Part of a small language model's weights: vocabulary 8192, untied embeddings.
Each number is 128 + 24 x the weight over its row's rms, rounded and kept within 0 to 255. Layers, rows and columns count from 0. Numbers have three digits each. The size before them is the row's rms in percent of the matrix's.

# v: layer 3 attention value, 32x96, rms 0.0843, rows 26-31, columns 0-95
# o: layer 3 attention output (transposed), 128x96, rms 0.0815, rows 26-31,58-63,90-95,122-127, columns 0-95
# gate: layer 3 MLP gate, 256x96, rms 0.0622, rows 0-35, columns 0-95
# up: layer 3 MLP up, 256x96, rms 0.063, rows 0-35, columns 0-95
# down: layer 3 MLP down (transposed), 256x96, rms 0.121, rows 0-35, columns 0-95
v26 085:089090148122119120146122161117166177125178138180118129100152161140108119121135120159112127105144149112109143150118121127113125108113121142128163151093116113137091159138172101129149094096187104127155141146123091137107151108088152136119108157088120155174148136153146138169111141140128136166
o26 085:176163142145124134125136114141158113117150137144197118118142131140126093121151117131162101142112162130107150157115116111126096148076073142112129098096126110075157116107139140135109113136158095152086153090155161139126117133110153124174155087122156154143122110112136159144145111113134119081
o58 096:157138101108076117099089114129099133082159131151107119129120103086143153127133161140075112124154135113135137104114134162139143095120151139150066119166120118087148135138100130105128119152109117098148120138096118095138140150147107189126121146136124126068139109132145122062134108118128151144
o90 086:144124123122133159124131164109141076125099110119115071086141122127083112139163108181141173161156123179092137136099092087143149129128099145130125127108152112128106139135154135119119141146146092131121107148142116106118136106123086129122098115175128142112102121104096177142130136131157099078
o122 097:112121129084163151192129117161147140116107141098095137129114146179174139127132110133097082124140126107159136088113123114108110132137141088148137158163125132180122140125148131096134112115126092098132117148129097136123144162160133118152142112094102129086091121152138132106099180169101102136
v27 111:077145134143111148151113076112099144118131103139090125121096161089140110114102096152103123140144140096127116116153121122138134086122114123143137162134123155142099133165157129150151150133116161169102133125113131129178130147140120102134088141131115122117120132185122080166178174112128122067
o27 099:153113157127144096075087154110146108108083130131108129107139108169128084145151151113120131097099123084097114150168132091142124132121153134112138137103116121109142126126108141153109112139151089096099101124171162135118139168102143166133155111139123125117177117108166127138073153150112082116
o59 102:120102128131097145131096116168089171132133128096202115144078123159146175124115096122129132136135134169167147128097085140116113151194108149126135127113116136149086138123110110112136115120127157111152143111102128141130115138107142150111133142158067103136137157114170137117140105121100159146
o91 072:116148094105159123110118100129123108106166114133112126132160159118115141111153133102115080108148126130148131072141157107136190148110147080129116149192111144101150118108132106091167141106133152145119114122125099101145121170164119137128116140104125161138155135150104099099117133104194131145
o123 128:135177106141120120154123122119155132143157153093098103171121172074164133124122102143111127144128148148157127107091097114087127150144150118116121108132161137161167095134142135114118134132113183163115170111120155133155138128125153090123100161133166102167125133171114146124148134099179139148
v28 105:152113141092186167134089101139123126141145119101088110123172085088108115114108140131120151121122134154125122114150083113141128102160178172103143134121115140104158132125095118155144156121137169143124203143097135116137112113121161086122113129105095156164129138098111147122143122135122142104
o28 115:165094140140088159123125125084167108069138113171151124158109105136121123147131117139102132137107111148121139107105136136145133133137070134170118137148096103170152123108150138121126083163154099142096110092110088128156103107121124174103145115115120114122132101169109121106121154088099115095
o60 102:132146178149162086121125117131092093148129142120122122115133120131146141117109133118143106098130146112141139141150124091110093160127144083088174109147181147096108117143111133168134169140120141108165153150135182089109136141156154111099148110144084153139167109099130151149122132166168147140
o92 092:117138101108110113116152126151110203097138167140113125141107166125146157132136102120110140160155127141179121134106128106106112113132167145129118137066138138136140151093148110094103124141114142132105069105161124142154124144101119126131104102121127112090143132138208144123109130132116079105
o124 125:063154109106154114096113103152118123133135101117128119142171122123119149115146124149150130142173097130130084122164161166151105062120131090106110137117139144119103170162123114142114129082090114100148129153116104144112111121101116092138081122093152146160124129112123093155159103144135149126
v29 098:138132127120148151153154118119168138163154114113149119042162073101125157159132140136140100132138127086145120205098105115087137115122123134076111145120150136113177148118143131140125106112112112131146105119128120127101158133128105107149115157132083134149138138117159103087131100141124136124
o29 116:145127111097150121096121149164114133113183133116097131172123137115119108118136087163134146099133118153214149101111142146105146118134157120147135148109078101151140114130143128114138144145116147133088148151153157138126107133099146128060163144078146105122125129142121142155128171141145154152
o61 117:095125121148094132154136116136156146124130129143144134125151129157119124157128130103129117140176154113085117141157146129176093117131109111128133131129182144110114157193120130144131130133143144098163103121106109129131163145175131138158125087147108171111173071087125132132105157160179104102
o93 087:120141134164208112124097130104100119138118136086141123139137123160140155160106164123108129139141144108100090142141151172097157131150130152104134107140120121141129126145074156155190140142157107140141163146074154151106097113080124108141115130135158130152101140131139125147085127105114131145
o125 091:087134144120120126123100116126106115096107101129140155110112161126178141134144130134107134125109072124138091118111119117138123120129144102114118136159140183131139114081158099134104117137121134109134110130131104059140142131108156196111088143113072112131118182128121088105135110081139163127
v30 094:139104147133125140122141150077155159141124129129144078116126154160142127142155095164142144128142127144135121157088140144113143132117138077119146127123127138121098084136178111063155122112120155099177150155133158145132142179146129144121149102168176159134082103089090139124122116112126118120
o30 091:131150140103170122140114097157116119142161092111153189148139131153144115127089142118097131129214134095174105152160132115140114114152127089125121133157135134124149121124089126134105098139143132088128135104090133112127137107099128134149118124100087122143130161106154139083101143160088151154
o62 099:104056130114139141089090101110198138114096125149114132129142106136116135146137092150145143126080115135111152093112124116147159127137132183126107110130080146154122107138129162128146112157132130139117109126176087132126109112119102128133109146156152130118105117145104118105187147138178121096
o94 087:136123151123179167106142158196082108154116125110157132073165124085142130118131115142097151145106135106125117186141170126081155138132152141124155156109139141099125149125157144160123155117101131123125072144117108136089116144123110112121147121121108107135134155106172122141097125107104125108
o126 094:129104133126104131105103131123127148132085120159124126103098143097171118136138181121121085120139137129117129076102126112087143115088138117128117161112095156119096118145158120096133133108166132138116110096139154202136107160143121109113128100079135135106114077160127121100102116138097083155
v31 095:097100154124152062085098117143129095130132124082161140139122104147155130146119138119124125126132121072180174130127102162128135122122132124085127116137118160152085127124111144105136089165153127149096129153131121145146121191099123123118147124110141158073163123105144148140139129151149091124
o31 099:139149125120083138158123122098160193127133130087122137154082116126126097154155135128143136117106130170160147094121145160095135126112092124148122133113126077149152153191117135119114141120154144140134153130147076155138146067109160122126121098144119110103135137149107086145128165127155146149
o63 093:196146118136148103129137171124122088126128120145102086103090115136111087075114116106137126135128113153130127140167151104160092147122156133086128132121150118107117112066119147145132144109084101135155132128135130138136097157144123117136123167114125108179114151120147129206138106147122107122
o95 108:191093164092132144107127103123147101099164121157125128157199140135139160141156145132133109124162153102108149123115107127112145118129143135127094144082085149096171147121145155131138080160128108146142149091139138104100123121080092141138122125136141122175141155151142097134106138114139144141
o127 096:107124113153114145108161132122113088128137087149118149136146121094109123140076138115124128118123113123104116147107121081119150141133095189100121137162113142123095105122136076127121150170127136113100110120105171107179114167156130153140158128121125185112152098089113157098082118141150104110
gate0 101:138085104111105113108102139095116149132101112118133182145108123102136105128134122153119137117106153111156107078092120134136128095124117138113107133184134120180123139169098110100124134148135100121131155098106118111103138160065120092128077113147151148090094154156130123128174155132123153101
up0 095:144100110158150100104166151120088124119089139078113156116119118107123140145134114131125121110120159116148122109102113125161159109101099135074187103165128059129174138132114111135087165144141107164113138119128132131093120150099125115161116109089142130131117128167095088141123125119129161109
down0 096:134116120141138134167101105145152129157058098088153110108135154118127167154178140129088103117142101137124099109146132149119109160092099119181145098107093161093129116094111138094161146140104111138132141136139075120104170126128146141110151124094155140115134132142158132146146126081130130146
gate1 109:123132116140105128164117142147133152158128122131090130135136082114150132138095184094108096104127151150121102149141157102176129143136143151093113130134134133114136158087117130129156119131119137129081193123093133131171128131180133127132081152131157133110103109134119194089151132149121107089
up1 106:153081097155092143129118132153107142112140160166132130143115101151152136166117116098148128163190098128116125124162127101160112142126144107126104139139104112131131126140114137166163122142099166113079138117127152163161067141163156112139116102162162100129109130112124102070121161133108123123
down1 124:133102106130126123136129114102101111138172133118077109130126115073125141130132150072135146129138109117161151125152134152158062108143106131129125112093133097115134165097119165138152095135074122159116127136120146141147085158157070092123136116102144152143102128110095126074137100137122140112
gate2 088:105108150107138148101137118120104137147156147143102142150109147150122064103153110107152170159146089175120140136064133101134123120142141091143154137143122156104139129084116114162141114134178098074122133140148148131156139137089157153087134120128130109147115108147129131117174106151164139105
up2 098:150138119140097138157130161126098083097177129114110108135127118119113108141125153123135117078160135125118087123108121100121105097140119124162133129145095159128135118088115159153150102147099086079145121105134150147146107131126126124137138111112103101139148121135112106121144083226145081123
down2 093:123173103086115108110108133105129088111122117128167123096126109106134156144153151109191113125114097146096145131106143124159143132167117098121129121116162123156133124139130105107149108121085142093145149128107163163110144147120138141152073108123173132086151138096150104133169117189137104140
gate3 078:130169138160146106131128155119105095126115168174111110039130125144157099100102141119126138114122109141123145117081121096104123139115130108137156184155150085128124146134104142101115119143100105121154138119117146104147135110119139119173143078126120146093124154124164116128085097103103121159
up3 094:108091116144097151142183142154141156164120083105150167139121148145135160131133099114111103163072130159106099161095127125125133122159085173130125096158145130143130160166131128144113148134152114128142108146166091120120103117119129146151135143160119159132098075092105116122130117121128157088
down3 090:117131137111094109148095080108137159113165117120126073115110099161166119156175104114110119120158122146134104124146124126132082123123121122112079118085132168137109119121105112118177087126094127149122116086140134130136119158122136143105157083136114153140176096086171139157112132151144138123
gate4 097:171132108135123127163118157150150105154087178133100123170120124162120111150183156110109147113158154129150103135119136146143124170139092151111130141129108158151134072112072165091138107148130107097113113136138089155145162094122115132127140096149151090102126137160110158131108119119122109138
up4 094:121118150115093092101140134141084084130124131125169114157101180133134088141149130103117121108097103119115127135147102151144122166107081155102142089100147104183114116135099168123111124124108117085127168156126143172106130112117124161128130094169127127152151132146133113124131102157133091173
down4 106:140139160135112100099134099183091116128130161130141106111152119123165117102151074122125140112148112149136152136150148160140125126113110103111146108165121094140136136136122142085134121138100158088123101090147054165115151132102091133163117149139137148141149114105092144079078105134134117106
gate5 104:108182134108150120145114163103161139129154127107115094141178112167139110107114142161110111106131116111094156170146113068138115123156163118144107133176102129117122109099132094144174127152138124117119123154128117125169169127134142144135068117142141164090070112132125114107130160123121115128
up5 098:140131113149146181129110155128109116139168118163100136137114164136113133094071150073158113096129134123107143135185151148133131119091152165127147142129119179108153150163142173105147128128069113104105131128158136110103094146090099090149121132113165137131136124141145115127122126131141091123
down5 109:105107124064169109119118153151079123139127086112130130169126133111131162153079115158135109158126154122107144124130095105096115139142097101103132122127144166113168121147103121132143158132107113150106117170076120158143138116146085116131132071129138109128118176097102100125151091122116111112
gate6 100:169116115098114150100124143150095128142080091112157125159143122110124157121135152125169138122101113124108143146106119104110133129088125145137103115140091129083128135122117135123171155156122096174106178167138190144144098111136141141109121094136154101171132123082101145151141170095130123110
up6 107:118121150118127117113143119102178154082098095166124130147121142115151123122171091146133098103102149137118134117120092097134144135121130140104171124098084125152144119149157067118130097142161110081142123114130122163119096121124086138146122174124125127131156183099141077147114111156129095107
down6 113:114129164109125136098152124118156090083070118104124167127130108161121126094144130145099101131152146117112115074126151128141096096109117121083097146127131117107142114111110106122105135187157138115155160069121159163105141174123074145130122147143124134155095145130142108152132117130133119163
gate7 090:100154102147120114109108130140116165142135151116132158144128122183129112096173084112136166148155112106152118081085146109155114124124138123161116131115074134149137127168137121136135115143118130196125089123126102106101147116140113166142180119131160135173108110124111140153117082138158136156
up7 098:163139122123104116147093150132136127106133138093113144137076143090120101103148148159147117127165142083154124084085076125129136115148132141141093156124098125129138127152165129170150114148142090144144153111117157112138131147136102108124131116148075131128131142083118180125100072159157120159
down7 089:139107101129138110086122093164102125091104113079188097090158129131124138121094136125144092095124122113129128127110118115134135118123138117131143117113090156133137088114111152133111124130103122125115158115157070121107148116106162117146155072152157185131138106127162174124175110146114127093
gate8 091:135131122124126188145141133126100119156142150128136135115131093162109104162086139164121164124112122130150100135128120133122094111146090119107134146131124138177104120157180113099130171127132090122109122142108180138101088125172132135095139122183129119107163119146095104129122132089139114062
up8 100:125095147113168117132136091144129120138101113095106129140130116123148148129136101101099112167126148152132186125139136157141121113077198102141136088107131134107121136109148157182183116150149165116150112145097117133136151118097127138162112112107107133130122129126160103148131131196127126173
down8 099:152077164154126162147153150134127163131113132108124128137145144107113138120071102117153092096127135100147091114122142141105112057130158124118143137116102102117129160119127138131113126122115163164139069143156082133146135103149125110113121140124128167184104179151144125134099167120144140150
gate9 093:125139127144105113134084105106112095136098160142145104123110116149122074087166114112160134097148094159145141110130143116130104085159125113151174149146106136140130124146157103125131116131123120095176111075102153126145118112160212133132134149130132092157113129128168121126101169121121130141
up9 107:098150131133116121145078149122145147135140180126147103114100161126111131093145154116144166138127129182093133159122142074121103086081097119153106085129159159145160115115119118166142114125111121137156087094133123119165128156113166092126128144134119143150110135137124133180131174132144114105
down9 094:143132111131093111138082155093130114165134137140105057091131119180124104102152130106124130127122116129126169159122124127123077119133181121121110110140148149124143159123114095110143152140116159103103131113199140126115170101110139175141121129131148104111138104167172120167130117134137134152
gate10 098:147112092163119170114109124131161128143175100128080108155150129112131105133148126124137113115112076125107110130165097149145153130155156095144143107107153151105146098158124138109147134172153104128119139127112125122096129144150084123078124165092116137143092144166068108158112106167139139106
up10 098:130117109095139152141162134099111163171197125122136109144150129114155110109103170120150129141158131125142105174162110137150181121141136116152140135104194148116149103104119128116087147156155092134150134172128143087098142116093126149072127133126122137151142129146131131128151097135089136127
down10 105:133089133131132106153089156100161087121125106082134107116134121150162116125142109117114103137126132110146114089140143099139147161120147088122134140131151146154183099097126121143123190164095150119140104108160112155123113155087076155099159072146140137126112136114175140131131123125122124165
gate11 104:173112153146143140138115099154118144139150115142149118135099120099123151118147172130167124120124100176120136154127141146166185069138141142111121075132071134104104081112150147099151140128087140086072102130113093123132156128152136118105109090102126155145129139125130140119124150108132112140
up11 104:188115181129154133103124096157067146143109170137160137148112126152104133138124138090145117102123122130079105166115176128152140084115098136120123124082117121142112127160130108134103132091128154132092145120110122111137150103171130147123079123121106100170166115122119100163146112130117134127
down11 108:142119105101103133092201117141125134162122145140111116112126134137148066123151143156151145101114153099172154151067108124119129155117161115102141125125147144133076156127136161101120079120134129140143105065141111126097136142133137132138154142109116093123086129157131158164142159113145128119
gate12 089:104165125108137121118099134133153113092100119119161081120109132163173138128097165135166156148130104140089135128105105088116105147108122148132143103079136114142102116126096165121134079096123130195083128112114136134106078111126128115139159098139169105140130119165126119126134152147167125112
up12 095:160106125098110133141135114178140126131091075109150149117110092139169160142113155135126073139115193121148151075117150141086124116135135117162126155140155132126105128176144132107112130092130090125105129144119134160126101111146160160106115094159120101084143119154128123079140127139117132121
down12 092:133139125072150085089125129122147118138125136132132094144122113181179119086118132139136136135142125112088160107130110067138125113120108124108100134118123151083119111134137103109138131109096131129117094118115111090105146141098122130072148095119166075131146132120147140184157111164122127082
gate13 101:132117131134084136145117128171127101134150149113148110118094095136099154137138120110164115122138128079144137144120080116136082139154141125113149148102151142100090117157143109102111123126081158135109106112149076166146186113151096122118134118182128100136181070125127125143124126127131118163
up13 094:115127105097115103109154167148126122120139153113149111096105125093102145141140100120121189097085100109075147128133131128117109150112156142146126116127125121164131100110118186084124095125113134171136112153109152112079149176113127151126125123131141108116158156160101126130158130138156152191
down13 091:116171162138137115120107108115090156104151138145139069102117096137082112125120124112125118122165129159163110106096165107139081127155125119115089098104146097149097158130171145158139081114105142155128121113095107141112135112125145110162133100130095162170124088109100130156087126136122133134
gate14 120:100132136103145097094087112150118124130157094119135147155135135126133115119162130101099115098102135125132133104158077133181148129156074133137131135134089134079189080165128108115109123132123081135121145137128118119127118155127127159107175115149133164120163158091106114125159114127120096093
up14 114:096196130158121146115120088127142109116148100097108121110097134097147136086134089126152096101134129135133105108138149106129160131129099096114129168117147119112164133154137172146142125161098158146181105110162116120152134165139125134124135162182090153143136099098116108163139151097150123110
down14 108:193132108136129149146091145075137107122147142105087076113120142120102129137126099163156110145126100111146135123095162136114137139087126096153127129135132140160131116136142111164116128115101156126102127110128118147144152120096194100106051149133125145160083102135151122143135126127140168127
gate15 105:129106122112145111125140084139154108145110179137120151170078160102129155151151144124102117109134137165147147108137122141119184109146172163113105108124116115146087143140147125176162128128100091121168155170128098118165128161122142121126166126114141151169131144173161118119128099140158123151
up15 100:130110097105138125131142080169125130075110159133128121129112161172175157162138166131092085103148144132102149139104106116118182120119106130159135090124111105157141146142159138144110102136120127143144139123135100158135125156146109152154150078104164151139121078097168136141108126116142115092
down15 103:135126160135137141156094177116146105133134135154101156063149139144137156127101081108121125147138136119124121129133152145150117137168104131158136121133145159116138103093147140109093126155072092126137074119200127161147110133108143144100145099103121134116128137111161131125167122115179091140
gate16 094:084156113098077158131156143139134106115108131119203093142130160157117110113132137145108104143102123131130091086137129101127147124139096128138121126159176126156146151174101166140143115153150120142104142127120147121106101096120072129116094154140168167107110145111125124150144107119176121142
up16 100:103074132147099130133117094089137108137171126107087140123144139107141129105094133093104113169133151138141127086104124085121159131137120170143129131142141164155132103100118141132167097078120121121150096165108113117145103160120106065135187139134115138109118103133135155150090153125114114113
down16 098:111129104173108154141145147146131145140147125165095130128140203120113121143149155075128121107098113098166108074121092118117137139109131163172148118126143156103100129159106122155126105116155126145142152101151124150164116141141150133084146132094119121160106142174141189133118150115124132143
gate17 108:086099168176141142164153116183129136080123112148142151158155125144137162119136130118109180111107142084108141130149172131124150133121150122160160202117125115131127109130106152133070131150173140135139097154146146125100156150108136092115115116141119139102137116129119142154139161148114138134
up17 103:156131135154129118094175122146177177155093086109158132121154159133158141136146157144143130115148144132135134156120178151119141138102102115125133135098106077144119124139143142140060139085112139118150096128157146132097126146103088110141118104116103111145147115178146125119092130144119091167
down17 105:141139104134114104140083116099140131132169125149096124146077063088117119127141113088134145168138121138102113115085104144145119130158111123146125129125147151154126125158086115150173123181134114134169140162117121166115126132134125084128172125075117102114139099142110106151145096153100107125
gate18 097:143118104134138141150142158101139127118097155122193137123103174141151127148156143162121152138116146108163089123134173122157154087138123087123135154122087116112096151125099147151124119131135136140111114150113065098104130117126117116139210129136140134165145112112153113160158171117125127113
up18 095:102100129081116143101130129098089143138128137109160100132076100113116123153163157137135146108132136144130140139149181135176144130101133146150122095150121155146163117153150146137102116108136101135151048087087161131120143149125142109093132155110137149137142119141087114178122126117111099105
down18 098:119120127123129147129151102179156141159046147093141129176122124088138083106138103136154142105114127131163125114108097140143139132115151123099141131120143161112116180091127115128110103120134094127111171121144119143128107114101119097160092150127098083124100150172152165146155117110133106134
gate19 088:156147137119139148186112120108124152101127165088156095132149145144151121122147114114097149152097114107115109151118153120135141121135152133082151147111127138131117100114158157149137100099118118129128081079162147146122156146137128093110156113119134149186097142120128156165128184122104063111
up19 093:145112122112158109123069110127145164084153129131112092170171104100135122080131122102101132119130138122101114111110113140150151116123122125139166123188135162152107084107161126134114120124104111127119112130176131115118184143138136176144151145109145134141142135101122118102126158086072163140
down19 111:147133126110132107181131139122117158092120109083117099165170127145138130159158162125127124124152134136108123120097103106113182139154098127084126114144077142113125122125142125135122106150139086149103111083129134133143101152143154138137095103142129149124141117147175154062141189144167143122
gate20 115:100124119116143145119144132130117095058163144170149161165148141124122117105143175158151147117104150150108089138131139129124160135130163127130123151085103125143135105127149116152183109183142135086110175124109141123158099155158097108117153123143117133177124142124126115110161105113166104121
up20 101:109160112142146116171124122159127087099159150106149150138123093159138171152106125131099105099124138096135155123132131178120098097114172099113138086150116105099150129102090159156162129119149122128132114182132102092097150110167138116139167136109135152087126179149118134106138130140129155124
down20 107:104132128132124094164084093151130113180148113134148136108127173129133136142148094117107128124175145088139109090135134117128172126112143150080122097158093119127165132170124156110093108072156104141159125140111133117126120134139133140149089153127144140080157134123081179140116135118113111148
gate21 098:117117126139113142138113151130147162123151163147098107135110150093156105122146162145127089134143105166076145121139135167104112132177123160137178114103153142153144104150156116128132137127127158106113123093139181123149112184162139193136126165112105129113088164138099111121130109158138129115
up21 099:073166113146137173165146130103136086125104143149138133143144131135136133138153150135111132139143159121142092130139121130096127173133144111166171152161114145137149126151120134161120179122117150108070143162125170119139147114095125151112088166100135137128106138150112120138140102126204147099
down21 084:147150159161133109139125153126116137185106106138151100084088158132154090147161098125153104117161132155151121118163133145138128137101083148128120124157116147173148138171098136115130112149138129135098144126105141097131148115107132121127091161083159098085123087133128109191123112124114160112
gate22 106:120121103150151091126119137140096162114120121109072130158120086171138119124136134132115132129115112177155148135131145093156107161111161120136130073156095114127123146130122136151106122119147138135134120147121121185182132148119136103068141157109118158162081132151157191150147115143125140143
up22 100:131144136119156169144109109148178115166127139128176124162118106144129170142112099152144124090157177123123131133117128142103141123138119132117119174120113166170132099112071122133143114107110081151126122100139157184093114129119162089130122110105145136127133146125071095161099123130124095134
down22 105:127167130114139107179117121152121118162111108141146165132121142127145160125106120139098122139155105122120057139124133119122084122143181144120141151130182129174106118138100096088105151131143130137143147168098162108139156147131139136132132114158141177120109156137136122162096153067145148158
gate23 103:128103140120147063141166124113132123138102096114151133102098138139114124138137140180120133164108101115145114171068127126116133096152101105162170134102097176103147134160126129154161103131099129185119111131130154137114127119132149152131172122136129142129151102162165135100102162144128171117
up23 106:166113126099106132121116118151122116169133144132090129110082102112118151146148141190119142122097139132110160154097142138136146137082097067117124114118149173132139110132127139121157109120119073144146109124124133144088136102115098142108129075088091121135136163134160156158122165132143176145
down23 111:127148128120141103087135115191106168131097099120127097105108118158121091153122110146129103146128143077158158169139157110107062148100134123126140149156152178119112116138131136098112079110094130158109110098150108120127119171133140107166141133132117137114146125136115141139069125126121158154
gate24 107:143122154094149146128168135153111140143082119078108105155153140120088113154125133098093152109118066094126150129154121131100130123125162142112157118143139108145096130139075145128112099129151118177146155136127143120102164117135118120143154149172166106124150103153121160120070107165128147111
up24 105:167105139126103108143108131126144159119156150111154158136137133160146136119114158116123152059132143151123069107121147129182126102107115118131123129116116116134155129103148141184109156115108128157146115127162137171172151141120196177144129118118122126167117092124155137126173141094136117138
down24 106:131136123109097094097133080151122114136152150186122170139127112116183131148115139122180121131104171118146129104123112108092148137077133130124135140100073162102153140128179147128155141116102138144099125107181130134122133100156142169110119118112137107156106151131118114143172146093133128149
gate25 084:077125153134092124105120135076097159126134103130150160117139124116131161095150107133124113157164137161169158134084141129131122122136098131137119129177124127090136172125135151108152096107141135132105125071080096126128118146104122118074112112137134129131090176115184160141140110120123150133
up25 099:112132113172142087131138159086152132135119097118095132104188141130068091140127109152164131129152142199148133134113111111130139131111135110109128130174080161112135151135161162138140137097145137134100145135118132094127125133133110111103120167150133106147102158133140100137131147174177111151
down25 096:153157135176127124108130112123135137123133156100098076116175119137123121127126127116090093124145132110178148160126119164152134116132128151099116102150089138135083155115126129145153056085107179165094120118125137125136150156113119134103117115145081149145118172132138123101107156174130137120
gate26 110:142104159108149102111152135114115117165141112120077143134147141096120101138140142134109146168129144151090143164117204122098158120123157143098095161119122082169112112162156131136116127138134135149113099095087138093130123143105155129119108140178113120157141144073115144105116122142122167154
up26 105:129121153156091111118126107138167126136132134196130129108098107154105150157097137122101056088094109100133132128166106118113096134184126087115130134122136112116127117106119119193158153151116135123101118113132138171132141109150137084109144138109107142138131148132125104152163120095113146165
down26 103:113151134118131176130117145176128135112151125127136159160132093154138121136093138143137149107116140054158108113124110108167129101106169129132131115130124154095118150121141123168113156090157172112146152147182127172129083113132147149115147170100136092144161147116161101155122137104136101129
gate27 109:114116111152165132172123123165146147125131118062152107109111111111151116081136122120113094173095140113098158097146135129135150077131164109173153146152100111142152097141132120123125114103158119152101108141094126119120148110154093120114118146160141140118128168081146152118151154175122156103
up27 102:093111171107092138137156098150103124152107121148105098157143146137132138133114111129121149134119077136085127133112149114089108174134170170140153131150124115111099122109118111070116110166172140131151138153135153152110187117143154142141090135131107137105100114111094177129093140107111105114
down27 124:140117140119114127067134126123098158149100172100117151101165109125142114145114142164101129125089152120109127118108118124115098103124156110147116111102093070144094114137109112116078070095119116085123132098099164138122072149160099134120134127163137113155129117146138131133152170163121139122
gate28 116:109098133148123148153130086126159139179133111128141098126138136097093157124139108104086096163132132101139113135081148129103156103120104101161126153148174101101109118112113184130152140114144121169134136149170146165119090178123134130159121133131187115107136106125139123100147134146086143141
up28 114:151143149167131122131082098094114139156157145131173121154135133174130125108132138122152100137147080100121125140119140134173126080128122131161112142131130156138103124137130126124132144140076116163129163145048160134144103132099108121117154118143142096159114161136106166140177177142113121122
down28 110:110138149165111108153109135116119144158149112160174141108112131120128117129095103108101097139157122137128097122098156138067142153150138138118096118136108087108057102154137158084160141124153127177119103118144101109134104150152115152125119126120126141157087130110111125091102140158109156177
gate29 105:132090105133166069080122098129150161143104089135125122090120116116085178137136146139108174128148119110132167171146095150127117107117148120136122137145113140145098085098094160103137142101104106105131104101097137134093129161098108146140157097159120126106136117172113136172125126119112120126
up29 105:106124147144137150121086146089110124160149147194103146148143103150164114089113145161130113110131108162104096070160156084128115142128083145114103119093145136078119166166124093087126098129119134150153137130155127097152129128122149114108121164117161137126114131128161129138151148135133119095
down29 088:102103135146128063147115128130091169133136130145139162111131128096064118157114109157086140104134139132124117131078115099083171128100135142107113145134121158122132134120124145119091134101128109112135089159116105129104145145141121159111141130146102146128081110057129130091143133138098080116
gate30 097:168140146137089131132130115172128143158104118163143136121144093116134137115114092129095125138106168135123145138119080119094110117168122163162110142081122134101116124127133158130143097127112169181134123099147119115103170113148105084141111123172109135143134143086187147126142142166135171097
up30 095:116166130127165102116171155084117128120090148149131124147164140113128127113093112134108140171152165097139108150141141168094138104162144142198141150129159126123105116100105172139105122110094159170111133159131122110085164112144125153097124136148159140149160150113156093121142133129120139104
down30 093:132141092165131141128144146094157155118147116118137055139158132092138172121104112086112138149166113130119153150098144131158148115151150126119107146147136135085099132129085141128121118132066113134117103155115139093131158110129126165121163100079149118135167119167125119096157164156125122109
gate31 086:130137093116154139139113139106140134112151140084136109118096107113138127165132134157070098131157127149113151171142102107127143113133092162166150104087109128132163110123128157113133145159145121137109134151068087133171131065099134129148124163099130160100128089173129134140114111126102159131
up31 087:137114122140104144112101142096099060121139148160132104187098153121147163123169161132107133151123087134129145133145172152109106125125164153131130107146145101140116114093150100090172093116118106123118113067101123133115127117162131117116151135134149165143141121103092142129118131114132096183
down31 092:138143148136130090085113126141117137145180114114129122094136140140146149154141138124121112123173099169174117141136115125091118132082074123125127144135087102136181138155121082115123139115127098105123159172094095137146134096099137059151125107128093121130148099141085127127167121133125124131
gate32 120:111106112128149118110115127154135157105085147073115131135070091137122111098136145116142128150165179125113153108130100174127123091133152138093153120131068132106131116100086164118150135152112101091111154163115118085131158103157095119140142129123171141100119161121148119147141097125118139112
up32 114:124152159105161128146137110143104102117112182140133137154122166130141138110163135159093116130124069207120143134075151171104160144142145100136125127137136110133136149133130136128128112115149110140157114095091164175111149149145105102163118145121129136127073093130131158098126138126128150162
down32 109:103116091143128139106109116152121095128122161120119093117131136187097121107161169146092135129124099129116123156090131147147093133124117123122064110113110109105120144129137124136112088137163093078167171144117157145102062117126087133140143129139128144162116087100136130122128109108106126171
gate33 097:119148093136084097128096138129178179164120107084136128110118124119112108151139133119085126148107113082151101143120156144098070114147117162116102117126136159109116180124116118139138100121114142121096118110143119155116116142127113155103158121100123154104106116109120133154113130159117167051
up33 093:148122122138181082132094119132138127157085145123146119084146128095126055122098158137117091096110118098138140109110109148088121133134129120118158173140106111107145157115120116085113166140143127102145145095148159160139106138134106130113138177105109149080097142151100111101121122107122159123
down33 081:135120101130139104132099157163140099149165116108128067064138113153163113145155145157154130139139157134120137120115122126143141130130113083116134131085111133159123134086138126092120097123094123080134108075164109129086125118142130142152154117117129104067123091113149134170100138132117138092
gate34 078:109105119161135141118125119100123188116117093160160135108148185142159112120165161101106191159126110158114116114136141142137160126171154124140110137125135184124142140144129174138169121138129127107118124156111151093120103140152142101164148108156164160139141143162134118094105152130102110112
up34 095:135123099170138127074163122134098129075142119104115129121170139164124115153100103140169147106110113155154086109111135134158130125155145077138101164086105133150105102128132155163087143135120143130115097181175106103114143108129100147121161108127146138140100131121124105130118167122145132167
down34 099:158124154119128149129140137123113122131113116117108150093146102144139148100082155125053111112086112090155085135121121129132125180125111138098138152122110138163150103133097175115114085140149116070141081133151145131157110100088147107160115105096144161114109128136119133108136168138128148134
gate35 083:132121099103151113154114103121116135104103145158153078129121135140132148139090108082059109132117138132151111115168118149143100110133100127153157177134150168173126137125120176122122119131163155119147092131106088118137167126148136141085113141149161102100148120124126122084097112111173114138
up35 090:078075146152129148106147113153108137134177146125126129089173127152162119164139158151152157110126116105091109106100120150139132106167162120120125130087114112094133141167135095127132123107141177106132138161129140120132152117121139136126128102168113139115175120141186090118158101096102146114
down35 097:121095152163139120110116149084124153125134143141127205129150152135097139119132167170135137127083153129113148140105127122137169103161160166143128117144111075109154126121141114157099155138126143084104164140134130124116111123130124098146139158148088094090071140161117118129173136121110116133